Weights of a small GPT-style language model, trained from scratch on English Wikipedia: 2 heads of 64, vocabulary 512.
Each number is 128 + 32 x the weight over the matrix's rms, rounded and kept within 0 to 255. Layers, rows and columns count from 0.

# layer 3 attention query, 128x128, rms 0.0675, rows 0-63, columns 64-95
[[100 124  92 127 120 111 166 152 151  84  79  95  34 173  94 135 183 155 101 159 122 145  89 131 166 146 110 118  99 180  89 129]
 [119 109 100 115  95  95 135 117 117  87 137 171 144 136 114 130 112 156 156 105 213 150 113 103 104 155 122 177 114 121 134 131]
 [131 129  75 152 181 139 154  92 119 138 203 163 142 118 138 139 147  79 151 145 109 126 165  53 151 127  78 209 190  53 124 142]
 [137  65 130 117 133 121 150 160 192 126 136 150  99 116 138 111 109 173 106 160 143 112  99 108  94 144  79 122  86 182 155 128]
 [107 138 104 121 180 112 120 162 116 138 161 172 152 111 147 143 132 120 156 119 139 126 149 133 126 120 154 132 132 158  95 147]
 [143 138 151 117  86 132  87 134 103  92 111 104 120 129 156 154 101 112 130 109 116 162 181 113 109  80  92 141 114  84  85 142]
 [ 97 126 153 130 206 135 117  84  63 123 125 103 122  65 197 177 152  63 128 128 132 164 130 112 121  64 170 169 148 104 108  77]
 [129 174 148 102 114 126  81 105 113 107 138 108 132 126  87  86  97 104 117 137  93 105 160 144 169 161 151 109 162 137 137  93]
 [131  98 111  91 161 124  71 137  98  96 119  61 159  73 103 125  99 101 132 120 165 130 128 134 113  48 154 105 150 143 133 130]
 [125 168 120 127 139 139 142 168 153 131 132 116 119 120 133 116 144 157 154 102  97 124 112 126 143 101 145 135 129 150 123 147]
 [157 112 121  91 149 146 112 187 118 181 110 171  88 135 149 144  92 101 164 126 122 146 156 143 159  96  97 152 180 100  84 165]
 [140  99 199 120 158 109 135 114 154 129 104  80 151  83  85 105 144 175 133 141 189  95 112 153 116 138 162 139  80  73 132 232]
 [153 159  79 109 116 143 154 144  99 126  95  94 170 161 202 129 126  74 150 130  90 103 140 139 101 108 181 134  86 158 170  95]
 [158 107 144 132  98 126 134 111 138 127 129 121 133 141 125 137  87 124 130 129 124 123 119 169 123  92 112 143 130 109 119  98]
 [131 111 115 126 176 110  91 124 149 110 162 125  59 150 161 154 113 113 133  99 108 119 137 141 153  70 153 112 173  84  96 166]
 [100 114 102 135 115 120  45 163 117 153 134 151 138 119  97 178 117 130 132 112 107 132 109  94 123 138  97 109 150 152 136 134]
 [114 135 168 102 153 107 139 138 110 144 122 109  91  73  99 152 124 127 124 126 152 186 113  94 121 111 221 147 119  85 133 159]
 [140 124 147 117 168 113  55 124  96  84 122 165 112 136  98  98 133 148 135 115 156 106 139  95 116  90 110 129 173 124 141 123]
 [164 158 124  76 125 159 105 124  75 122 104 182 212 149  60 153 154 165 191 142 126 111  92  97 132 130 165 118 150 120  89 159]
 [119 150 165 127 178 106 120 146 170  63 123  75 119 122 111  91  88  67 135 148 115  81 123 177 129 178 121 100 115 108 120 118]
 [126 119 135  99 104 136  71 134  90  99 124 102 110 134 167 145  97 153 162 104 107 137  82  86 163 110  43 134 176 101 154 108]
 [129 123  56 127  94 114 142  87 153 130  98  65 128 151 124 116 111 122 175  81 128 123 157 132  89  63 168 103 115 121  83 106]
 [ 91 131  98 127 101 128 119 157  93  75 190 117 138 113 128  67 126  79 179  94  85 180 149 142 114 106  63 106  99 122 153 110]
 [155 155 156 152 116 129 172  92 141 130  97 105 148 116 147 110 142 112 129 165  88 120  97 112 115 129 110 119 134 152 126 121]
 [115  91  43 128 133 148 126 118 171 147 131  69  87 136 174  95 147 160 190 176  81 104  81 129 107 143 110 143  92 119 172 142]
 [139 152  85 139  70 128  58 189 186  94 191 113 111 141  89 115 144  76 105 179 129 140 142 145 109 149 102 159 101 137 126  92]
 [189 112  26 148 170 105 144  88 159 127 141  94 173 156 105 148 136 133 100  94 148 124 119 102 100 110 149 111 122 155 127 154]
 [145 139 174 103 110  99 154  56  75 152  92 102 135 107 105 128 139 116  94 142 134 161  81 152 154 136 141 160 131 122 115  95]
 [141 184 114 127 117 134 152 106 160 113 166 110 116 109 130 118 118 118 136 165 162 126 126 121 115 133 112 116 108 152 170  98]
 [106 111 135 139 114 132 140 176 130 116  99 136 175  94 119 155 133 134 122 121 160 137 155 158 123 106 154 137 145 108 125 130]
 [ 98 193 118 151 186 107 143 115 101 136 137  90  98 163  94 161 131 143  61 106 114 123 124 168 121 141 103 125 119  87 111 105]
 [ 71 105 179 116 106 121 115 122 212 107 125 201 152 156  94 109 128 170 160 205 139 121 127 150 137 146 124  86 160 106  80 130]
 [146 131 139 116  83 128 118  78 178 119 160 141 115 150 152 156 122 142 173 124 149 168 133 195 165 126 173 105 112 127 114 155]
 [162  82 152 124 150 181 144 154 124  97 143  93  71 122  91  56 136 160  79 160 162 148 117 136 111 118 121 106 175 143 123 121]
 [159 164 126 101 174 181 138 187 103  96 140 120  85 150 161  80 107  95 162  93 157  88 138 105 167 153  70 105 141  73 109 135]
 [148  71  78 175 110 150 139 131 128 122 112  59 177 157 231  59 187  91  48 144 158 125 143 152 122 131  45  87 140 114  44 112]
 [106 126  75 165 143 156 153 155 121 111 177 116 149 123 148  97 173  88 127 129  26 159 102  89 140 117 135 133 116  84 141 162]
 [141  96 133  89 119  78 178 139 122  92 106 191 118 143 125 106 128 121 200 116  84 105 120 168 126 113  83 165 172 152  33  96]
 [ 85 187 153 143 100 141 142 131 145  98 103 179 176 116 143 129 133 163 164 138 102 103 116  87  66 108 140 153  89  78 146 148]
 [127  89  81 156 150 142 182 111 130 157  92 157 177 172 112 115 144 170 162 129  94 133 105 125 123 151 157 109 216 118 140 192]
 [125 149 175 152 124 132 139 159 129  76 125 140  78 114 136 174 143 151 105 171 152 131 151 119 149 132 146  76 143 138 146 140]
 [107 120  44 137 148 165 114 124  77 114 154 154 139 113 120 103  85 108 173 114 128 131 144 101 132 149 173 115 138  60 150 111]
 [121 157 114 158 171 204 101 142 102 113  98 178 126 144 149 145 125  90 136 147 116 148 160 132 169 103 124 115 192  61 157 147]
 [145 144 158 100 133 100 126 150 110  82 107 141 101  50  80 134 196 139  63 117 100  85 185 165 157 123 154  59 165 201 123  88]
 [121 103 131 140 134  81 104  91 101 122 149 141 144 179 153 122 110 161 116  81 135 148 128 167 122 174 122 121 147  93 114 167]
 [114 140 189 113 143  72 105 138 169 143 179 170 115  86 191 142 128 118 123 132  88 166 162 116 140 114  75 184 149 159 106 140]
 [ 86 105  55 115  84 111 173 136 148 145 114 101 129 145  88 166 145 130 119  72 126 142 165 156 130  99  84 173 138 113 164 131]
 [115 159 101 115 109 106 176 142 124 112 171 149  96 133 145  74 118 152 160 160 154 156 122 152  96 143 140 167  97 150 168 135]
 [127  99 119 125 136 108 186 169 130  82 154 113 157  97 122  68 183 187 102 151  94 144 127 151 136 115 115 169 180 120 170 173]
 [100 143 180 100 147 106  84 118  43 112 102 141 133 146 158 124 107  95 181  97 167 166 159 145 147  86 130 100 148 135 115 105]
 [174  72 155 129  98  93 155 130  63 142 111  80 111 127  77 133 176 103 115 138 121 134 128  78 146 132  98 157  44 150 160 108]
 [156 161  80 125 139 115 102 143 164 146 146 159 164 182 190 123 115 136 186 146 163 171 146 123 133 140 113 119 148 110 125 114]
 [121 127 162 123 134 147 160 161 173 107 111 111 100 106 115 156 111 159  55  94 147 139 104 129 147 167 101 118 164 122 141 165]
 [124  74 109 105  98 176 120 127  62 156 161 155 161 193 107 162 114 169 159 156 136 127 132 127 111  97  52 135 172 128 180 162]
 [144 129 121 160 117 121 121 144 136 124  79  95 169 146 208 162 149 130 126  93 174 137 185 149  88 153 108 148  77 200 160 142]
 [156  99 139 140 127 116 128 127 133 114 144 119 133 160 139  93 151 190  92 181 104 179  95 106 109 128 156 138  50 114 117 108]
 [116 163 196 123 103 163 183 155  73 150 168 108 145 163 121 190  75 173 121 191 131 129 131 153 153 118 114 149 132  91 114 125]
 [158 191  98 132 191 141 159 209 117 120 144  99  84 108 141 140 102 108 133 152 153 125  69  93 126  85  90 112 113 152 176 132]
 [141 159 111 135 131 124  88 135 131 183 155 130 133 126 119 149 167  21 113 146  98  98  93  77 166 139 104 115 131 162 107 126]
 [112  98 185  95  98 100 125  70 118  90  97 131 132 110 109 123  86 144 115  97 130 147 128 161 150 142  90 136 152 153 139 130]
 [125  70 113 178 152 158  74  73 111 152 138 131 177 165 164 207 114 127 154 120 164 149 128  89 144 131 150 135 155 162 105 132]
 [ 95  78 122 162 130 143  99 100 109  81 111 220 160 153 110 142 106 154  93 147 128 164 132 176 159 184 153  97 153 119 156 186]
 [127 136 133 107 140 147 112 121 191 171  93 156 139  82 110 179 149 127 108 143 103 115 149 120 113 129 170 110 172 204 134 102]
 [136 128 116 153 139 145 131 141 183  84  86 156 127 114 182 153 121  33 223 137 133 167 127 143 174  83 145 134 129  82 151 108]]
# layer 3 attention key, 128x128, rms 0.0635, rows 0-63, columns 64-95
[[ 99 132 177 131  83  98 139 126  12 163 122 171 123 110  66  98  92 144 146 116 134 145 177 155 124 138 143 140 107 124  86 135]
 [154  75 143 117 163  99 107 124 179 111 163 104  87 153  70 159 147 125 113 173 108 120 116 174 115 110 128  75 132 156  63 164]
 [155 129 100 159 139 111 135 112 151 137 115 151 121 226 120 102 141 136  94 163 134 122 105 154 107 188 150 180  95 126 151 168]
 [ 84  94 113 127  82 148 149 122 128 152  96 122  66  79 128 148 151 122 150  88  75 115 126 138 145 123 160 123 130 173  71 133]
 [152 168 147 160 129 150  90  89 158 126 119  94 108 111 142 163 133 160 114 105 153 110 152 113 106 127 134 145 124 110 120 130]
 [155 110 151  77  90 149  90 102 136 118  99  90 114 120 150  96 121 132 149 129 138 122 112 156 146 202  94 111 138 137  85 126]
 [156 182 120 116 111 134 143 145 117  78 159 111 164 136 154 149 166 107 121 136 147  86 111 109 133 131 108  84 117  72 218 168]
 [133  88 112  99 163 142 115 144 158  97 110 131 127  84 142 164 112 106 202 157 115  95 118  88 152  45 115 154 137 102  99 155]
 [148 196 150 159  89 215  82 143 147 128 140 121 109 114 117 121 139  93 120 161  93 121 129 115 106  67  84 102 167  88 160 140]
 [149 128 110 131  88 136 117 141  75 129 175 141 102 118 142  71 127 125 144 105 170 128 119 138 112 127 120 158 114 116 119 123]
 [111 124 127 148 117 165 116 116  49 155 121 117 150  95 138 127 143 137 142 155 122 113 115  93 129 125 163 144 153 138  69  73]
 [162 132 146 124  92 142  57 150 149  93 120  89 158 109  98  88 164 152 112 101  51 187 125  95 131 166 145 129 169  91 136 160]
 [ 79 114 107  96 164  67 160 183 172 101  94 110 144 112 117 122  90 125  72 125 249 115 140  96  96 181 105  99 126 130 164  86]
 [131 101 118 123 145 155 132 145 113  99 160 141 144 108 118 138 152 107 134 107 119 136 135 129 135 129 114 126 116 142 111 123]
 [107  89 139 176 155 136  94 124 109 137 163 161  69 195 179 122  66 132 203 143 144  96  93 159  93 122  98 199 131 137 185 161]
 [162 185  69 134 146 145 161 139 113 113 112 112  73 133 165 150 125 120 169 135 132 108 135 177 179  64 129 118 192 139 110 169]
 [148 175 129 164 148 105 136 137 113  79 161  68 141 138  91 114 128 143 101 137 160 103 114 149 155  98  85 113 121 151  91 167]
 [109 135  83 122 121 210  75 157 105  69 138 157 105 110 105 217 155 100 114 168  64 104 136 165 127  49 126 149 161  87 161 118]
 [ 89 127 124 156 133 188 164 180 144  84 118 142 115 129 126 142 112 148 109 183 156 106 115 126  99 143  98 186 148 146 109 190]
 [ 99  94 149 125 160 156 142 132 108 138 132 144 148 123 135 109 113 107 192  86 146 129 162  84 172 111  69 155 128 112 216  64]
 [ 94 139  64 143 157 110 164 107  97 135 138 217 130 129 137 165 164 135 157 138 192 168 122 119  78 167 124 172 167 111 120 113]
 [144 105 128 211 108 140 114 142 114 162 171  96 138  98 149 132  73  91  14 135  91 138 129 169 160 172 162 114 137 142 151 101]
 [150 147 128 170 130 173 128 143 148 103 114 123 130 191 139 121 178  98  86 150 204 143 123 161 127 151 141 171 146 147  90  72]
 [129 108 140 155  92 144 140 109 108 197 150 137 171 173 165  95 173 161 109 100 120 152 148 127 136 131 122 116 140  95 153 142]
 [112 100  56 147  89  67  93 126 169 187 185  89 136  91  85  75 159 186 177 162 118 132 133 167 127 194 153  71 167  92 200 155]
 [123 146 121 151 156 169 112  84 123 110  51 164 114 122  74 107  48 149 212 139 102 177 122 135 136 176  96 179 117 125 121 130]
 [126 150 137  86 123  99 114 110 154 114 141 122 117  98 124 146  95 130  51 149  64 148 128 158 166 130  48 223 163 113 154 147]
 [117  90 113 119  85 133 109 187 133  95 143 126 149 136 139 170 137  99 122 117 112 154  98  94 163  77  70  99 104 153 134 153]
 [118 150  88 131  68 118 144 106 114  95 117 104 138 129 136 124 158 111  96 110  88 119 163 102 137 145 129 118 113 115 101 138]
 [102 148 189 122 158 152 162 120 117 146 111 102 122 146 104 115 105 142  57 104 172 142 147 119 111 145 121 123 107 148  88 126]
 [127 130 161 116  84 100 157 117 162 115  99 116 126 127 122 118  65 131 152 173 150 115 169 172 121 131 122 135 107 131  93 166]
 [157 129  92 141 102 117 134 148 183 175 141 172 165 194 133 125 121 106  90 178 132 167 124 127  98  60 138 111  75  62  74 104]
 [138  94 168 156  98 142 126  95 156 100 150 112 112  94 141 165 159  91 116 159 109 119 152  61 134 136  96 161 111 134 110 125]
 [119 149  21 172  87 175 113 163  83 143  86 123 160 115  85 159 134 179 166 133 119 188  92 105  99 183 179 124  87  99 140 135]
 [132 117  79 112  95  89  79 119 120 134 108 130 120  90 150 199 107 160 143 119 105 115 135  79  56  65 150 154 102  99 125 124]
 [102 116 130 116  87  93  82 184 130 165  86 152 192 151 123 108 114 154  70  86 161 149 146 110  89 162  90 117 107 151 149 147]
 [181 153 120 163 166 133 127  89 124 167 184 134 148 166 133 110  99 160 161 107 205 139 119 156 162 153 120 215 116  83 209 127]
 [ 97 142 111 141 159 147  93 111  99 172 147 152 160 114 120 151 112 110 120 191 133 122 149 121 120  98 111 110  87 128  64 106]
 [123 142 150 137 137 138 150 133 133 170 123 134 189 141 143  30 138 144 135 120 134  97  84 136 132 145 126  59 107 136  96 138]
 [114 108 130 135 119  66  94 158  65 203  96 123 103  67  50 150 140 197  26 200 126 136 118 125 151 143 148 113 122 114 183 109]
 [129 106 118  64 141  96 141 105 164 167 154 163 159 116  85 112 152 138 112 109 114 119 138 126 136 104 197 124  98 122  97 136]
 [129 183  94 235  90  98 153 186  99 122 113 141 141 213 157 162 152 172 117 116 167 139  94 128 141 131 110 156 111 153 194  99]
 [157 131 106 121 156 120 147 126 169 127 143 129  74 160 158 109 136 125 223 193 170 109  97  79 101 121 148 147 110 139 103 146]
 [118 201 184 100  92 148 107 153 204 163 135 161 101 126 155 123 119 113 151 123 180 137 138 136  96  73 115 116 134  59 144 126]
 [ 92 109 194 107 124 127 122 135 162  82 119 163 116 116 139 114 103 129 150 154  87 129 154  98  91 182 138 130 173 102 175 111]
 [121 137 106 136 198 123  99 125 132 144 179 105 151 194 137 154 166 143 151 127 133 111 148 128  76 132 173 129 137 108 112 115]
 [103 151 121 159 160  92 116 103  80 203 138  79 152 116 151 159 105 103 138  87 133 166 135 129 134 205  90  91 118 184 143  91]
 [121  91 117 148 113 184 107 120 122 123 140 118  51 150  70  95 176 143  77 117 134 136 116 192 185 142 123 110 117 143 148 101]
 [101  80 162  79 135  65 107 193  75 153 129 128  97 146 120  74 158 108 155 125 137 137 142 126 107 158 125 149 163 164  63 128]
 [139 134  90  92 127 214 146 118 185 116  76 157 156 130 144 136 167 115  67 173 182 123 118  92 117 141 160 148 166 164 120 100]
 [102 146 102 113 106  92 173 151 170 112  85 111  75 175  98 137 130 121  91 112 175 138 131 165 124 126 150 128 164 109 106 122]
 [142  52  82 113 124 127  64  80 118 198 140 163  55 112 141 195 157 128 132 146 114 141 130  95  75 171 119 104 184 122 173 124]
 [116 124  94 129 124 167  94 166  67 115 104 147 119 162 121 144  88 100 158 116 116 141 147 140 127 136 146 111 109 144 141 134]
 [155 161 102 141 186 107 115 150 142 162 148 155  64  86 131 175 206 111 150 142 155 134 114 137 154 186 157 125 104 179  86 169]
 [ 84 155 146  20  94 148 103 113 145  83 100 121 161 168  59 134 157 134  65 100 170 158 135 150  73 136 190 134 135 198 136  93]
 [138 125 174 152  67  69 110 147  98  93 155 167 157  90  65  69 136 120 175 159 101 119 110 178 101  85 110 108 152 153 136 133]
 [126 116 116  96 175 139 130  56 136  94  96 148  81 135 159 143 155 103 173 121 145 131 119  75 159 121 173 149 113 103 110 155]
 [ 83 167 119 148 149 129 103 124 108  95 110 171 169  98  83 171 156  89 139 109 128  96 143 104 132 113 146 157 186 115  92 108]
 [118 182 105 158 182  73 117 125 129 128 101 122 103 150 147 120  48 126 125 152 174 131 140 159 152  99 105 161 161  99 195 141]
 [109  73 156 105 131 199 130 128 169  97  79 161  98 143  94  98 128 107 165 175 156 140 100 123 132 101 107  98  88  77 108 135]
 [ 94 122  71 141  84  47 177 142 169 119 140 153 135 173 146 128 154 173 134 106 130 126  97 124  88 170 141 134 130 103 177 177]
 [113 174 177 137 136  41 166 170 130  97 135 144  60 143 100 168  90 121 161 159 163  96 141  94 118 132 143  62  90 133  97  98]
 [113 128 101 117 128 112 144 170 115 107 139 152 171 166 114  57  82 158 100  86  88 117 143  88  95 135  75 125 146 130 177  63]
 [128  97  90 118  86 149 177 126 124 139 133 147 173 127 102 124 188 141 108 179  68 137  92  77  45  89 169 108  96 116 189 139]]
# layer 3 attention value, 128x128, rms 0.0727, rows 0-35, columns 64-95
[[142 115  62 107  47 125  97 128  72 145  69 135 104 203 198 110  92 213 124 100  66 111  92 144 138 128  30 161 172 174 130 180]
 [123 132 123 125 163 134  97 205  89 122 134 162 155 132 113  91 160 106  98 105 113  85  75 104 143 140 186  73 110 125 110 129]
 [ 92 171 136 147  99 102 112 140 180 117 115 105 134 128 178 136 120 107 106 210 117 162 137 161 176  88 213 116 119 150 141  81]
 [122 144 121 147 123 132 110 105 148 139 127 120 104 123 133 101 142 126 138 122 119 145 118 125 134 155 163 144  82  97 125 179]
 [131 130 144  79 150 137  89 145 125 113 145 156 174 157 140 141 136  76 127 107 161 130 135 129 128 121 134  68 116 138 122  95]
 [171 195 157 138  88 119 108  96  80  56 134 169 101 116 140  93 161 110 146 108 158 110  90  98 127  95  87 137 164 111 119  94]
 [137  77 125 145 119 143  85 112 170 147  95 149  56 134 122 125 138 114 155 172 148  64 106 120 162 155 137 181 131  98 134 134]
 [129 129 117 112 161 161 108 159  78 155  81 149 124 156 125 147 151 175 173 145 132 163 142 138 129  95  89 148 170 109 170  98]
 [128 132 122 134 108 138 114 130 181 130 158 116 125 129  86 121 152 137 121 153 131 126  97 134 142 133 109 135 103 106 113 111]
 [105 147 102 106 155 123 122 107 153 131 131 153 126 122 138 110  90  93 135 149 115  82 141 124 111 140 154 130 127 139 145 160]
 [140 106 118 115  75 129 118 156  66 138 113 155 106 122 171 156 187 125 127 133 157 184 132 127 117 192  96 116 126 104 130 174]
 [147 149 200 119 113 111 174 121 141 104 140  80  85 137  95 135 122 159 100 159 196 145 135 107 129 139  91 177  42  73 128 201]
 [129 144 119 121 176 150 133 127 142  84 120 139 137 149 121 113 103 118 134 130 114 139 109 136 121 133 160 141 109 140 127  79]
 [ 97 158 115 124 147 125 101 172  70 136 107 192 139 107 166 164 179 123 113 143 144  53 132 169 124 102  81 116 194 120 141 154]
 [153 170 144 129  87 126  88 185  84 134 141 103 144 145 143 180 115 138  86 109 140 192 115 142 132 113 111  84  73 165  56 121]
 [126 140 159 147 172 143 106 203 219 111  85  98 166 154 141 146 161 136 134 138 103 114  95 114 114 124 142  75 119 141 161 128]
 [102 114 141 134 223 142 116  50 137 142  91 199 173 164 122  92 128 123 154  85  99  67 105 141 154 146  47  71 124 120 115 140]
 [170 100 100 117 120 157 152  85 110 142 121 126 132 190 165 132 147 144 111 129  68 158 108  95 113 186 101 149 115 161 116 136]
 [142 105 124 127 170 127 104 131 121  84  53 180 135 135 140  96 148 162 169 132 108 139 145 131 132 137 100 142 137 124 144 120]
 [164 158 126  89 117 131  97 115 146 112 161 139 142 182  78 131 101 116 138  90  89 230  92  84 122 146 159 121 122 118 109 149]
 [132 117 133 125 123 142 129 132 118 145 127 124 123 128 132 137 128 127 126 115 126 149 126 127 132 135 128 122 134 127 130 141]
 [103 145 126  97 113 153  47 113 178 128 125 106 113 153 131 176 145 144 154 119  95 172 154 142  75 136  20 129 150 140 119 255]
 [ 93 162 133 165 104 116 150 111 134 131  94  74 110  91 117 101 143 122  97 158 124 163 117 145 152 121 113 190  61 135  99  86]
 [135  81 102 125 192 123 173 139 123 114 131 131 134 113 124 129 124 121 201 124 127 121 149 162 168  93 174 154 144 148 119  65]
 [197 175  84 111  95 158 119 112  34 100 144  81  87  82 120 118 153 100  85 171 128 100 149 132 126 120 112 141 190  94  99 199]
 [113  82 111 122 117 129 105 160 129  98 145  63 142 117 102 113 139 174 161  98  66 138 150 119 101 131 116 199 124  89 166  98]
 [142 135 132 125 118 122 122 134 120 136 128 137 133 123 127 130 124 134 124 138 131 132 134 123 123 131 128 133 138 131 136 139]
 [165  82 120 105 110 152 138  84 128 171 145 148 164 154  84 138 143 143 141 147 141 109 143 136 137 168 146 154 139 171 132 171]
 [124 135 150 124  70 138 105 141 104 110 126 148  83 129 216 126 145  96 110  51 115 107 131 120 127 155 147 149 166  82 156 177]
 [111 122 152 172 129 102 204 119  43 128 164 104 127 178 185 162 106 155  74 117  94 118  98 101 179 123 116 115 146 150  97  73]
 [122 132 154 117  98 108 204 129 230 106 142 120  95 130 107 120 118  87 102 145 101 117 111 141 148 138 137  99 113 139 113 154]
 [123 146 134 129 138 168  97 161 150 184 116  67 148 171 171 120 157 142 161 170  96 136 161 138 116 118  54  95 107 130 112 124]
 [100 101 119 161 148 117 136  84  86 103 166  70 108 171 134 130  59 128 105 120 128 156 119  71 140  70 159 176 130 115 112  90]
 [150 108 131 141  97 120 106 117 145  95  94 172 117  71 138 119 121 178 162 166 199 130 140 156 129 131 124  69  69 140 101 174]
 [125  92 113 141  74 132 134  10 165 134 148 149 115  94 174 139 131 110 124 182 126  76 161 201 127 193 141 180  81 141  91 133]
 [131 142 138 137 126 115 137 111 152  91 146  85 129 144  90 123  93 130 133 158 120  94 140 120 118  91 131 147 126 137 130  70]]
# layer 3 attention output (transposed), 128x128, rms 0.0828, rows 0-35, columns 64-95
[[120 112 173 163 194 116 182 139 195 133 154 141 137  65  45 152 179  92  83 138 170 111 194 134  99 111 188  80  62 141 130  86]
 [123  79 131  93  94  97 150 136 133 185 132  69  93 121 162  94 134 114 188 133 104 165 142 161 137  91 114 176  92 140 148 137]
 [129  56 184 116 131 125 100 102  95 138 155  85 169 140 142 173 130 187 132 124 165 164 138  82 110 111  96 156 166 188 141 159]
 [121 134 119 139 158 132 137 140  99 163 135 119 129 125 126 132 110 139 114 140 118 146 165 125 114 102  99 100 176 179 132 117]
 [129 105 124 144  61 145 136 115 135 134 141 119 113 124 116 110 128 129 127 152 127 143 107 118 134 145 126 158 111 133 148 156]
 [102  81  82 117 125 149 101 128  96 200 146  90 115 119  92 151 102 146 109 163  93 158 166 140 151 139 131  80 147 110 157 154]
 [135 173 129  86 178 126 148 117 134 111 123  86 156 152 139 144 128  99 152 131  98 126  86 143 111  77 125  74 106 184 133 106]
 [156 102 156 150  88 105 129 123 181 131 169 128 156 135 131  93 106  99 121 102 104 106 113 136 113 170 136  88  74 142  91 151]
 [127 142 129 119 138 151 153 137 110 114 140 128 145 134 144 133 119 112 150 131 106 152 148 136 105 117 116 116 153 144 130 135]
 [131 138 146 133 116 120 128 132 109 124 111 119 108 140 142 153 165 155 131 140 148 181 126 134 142 109 116 138 143 142 129 110]
 [107  89 117 160 144 121 130 125 171 128 143  94 179 131 103  70  70 112 162 129  90 106  96 145 161 115 120 116 118 162 114 102]
 [182 180  69  72 164 183 125 125 106 114 131 194  92 148  87 127  95 146 191  93  91 104 100 101 156  86  86  80 141 143 192 107]
 [131 125 130 119 106  99 118 127 120 148 112 111 131 123 160 173 128 132 119 119 138 131 139 131 131 123 120 150 150 113 141 161]
 [141  94 137 124  76 126 133 116 162 114 144  73 126 151  86  74 130  88 129  91 131 124  89 112 120 146 163 107  68 137 103 124]
 [104  86 131 133 126 119 156  71 123 115 141 126 102 114 123 138 112 119 119 136 145 112 140 110 117 135 141 171 140 132 217 118]
 [161 176  91 126 108  88 135 133  71  98 153  89 108 111 124 103 116 104  80 145 204 116 171 130 135 133 116 137 134 174  58 170]
 [140 145 130 142  45 159 123 140 108  75 142  83 116  83 127 118 170 146 115 151 128 188 130 129  98 121 171 111 119 164 133 186]
 [114 161 125 165 132 140 132 149 161  89 145 138 122  54  82 130 125 113 127 125 124 121 194 173 157 117 115  65 136 133 126 114]
 [124 135 140 154 114 126 126 130 164 183 173 123 120 123 152 129 123  96 115 155 145 134 123 146 144 125 132 103 119 178 106 142]
 [100 138 136 180  88 154 192 134  71 146 146 130 111  90 175 110  98 107 146 207 152 108 164 180 157  90 114 182 110 128 176 124]
 [122 128 128 134 132 123 132 126 128 124 127 125 138 126 131 122 127 127 125 130 130 120 126 128 127 126 128 125 129 125 122 129]
 [117 189 101 198 141 112 184 121 110 112 109 161 128 140 103  89 122 140  83 100 166 134  67  94 148  90 171 165 132 104 123  90]
 [131 134 132 100 173 123 124 108 146 126 151 158 125 138 184 142 105 126 159 138 143 140 160 146 105  76 148  92 195 123 169 104]
 [151 115 161  91  46 105 117 159 187 117 102 162 140 129 184 123 188  89  92 133  79 106 131 126 112 159 154 148  79  83 126 174]
 [ 73 113 113 143 147 106 101 107 133 166  70 195 149 154  81 164  84 170 173  60 122 162  96 106 144 144  93  88 144 133 139 115]
 [108 180 159 147  88 117 138 125 153 135 148 187 124 125 179 130  68 150  89 153 130 145 135  77 107 163 138 104 130 102  67 188]
 [118 125 126 131 120 128 134 127 127 125 121 122 129 122 123 120 129 125 128 124 128 124 118 124 126 131 118 125 121 120 124 125]
 [ 95 172 112 112 135 108 135 119 157  99  83 138 118  97 142 126 144 111 106  98 144 135 105 102 130 123  87 114 131 103  84  56]
 [ 99 112 108 196 134 139  60 113 129 147 147 135 179 118  55  80  94 166 159 191 150 146  80 187 159  91 155  99 106 175 119  94]
 [162 112 145 109 166 163 138 169 209 127 112 104 118  54 117 126 152  97 155  97 136 102 132 199  79 126 142 157  99 120 148 148]
 [135 126 123  57 130 164  77 132  66 111 120 111 137  96 149 146 125 157 132 136 150 111 147  78 101 150  79 149 106 122 153 120]
 [131 115 140 177  97  78 159 111 130  93 207 134 124 157  86 145 146 143  83 123 163 168 139 138 160 122 124 148 169 109 120 161]
 [178 145  78 109 144 145  71 136 131 167 101 183 129 114 125 144 160 153 168 106 143 120 157 194 120 132 144 111 116 165 187 112]
 [123 123 103 131 143 159 133 137  73 196 181  85 120 138 106 157 119 131  70 112  95 116 124  37 178 134 104 169 165 145 145 150]
 [117 160 163 146 170 145 132 166 137  88 111 116 144  85  78 174 150 145 132 125  96 156 175  60 134 100 155  97 199 132 148 133]
 [146 127 137 120 104 126 106 120  89 140 130 155 124 118 143 154 142 137 121 105 130 144 146 107 126 155 117 120 120  85 141 145]]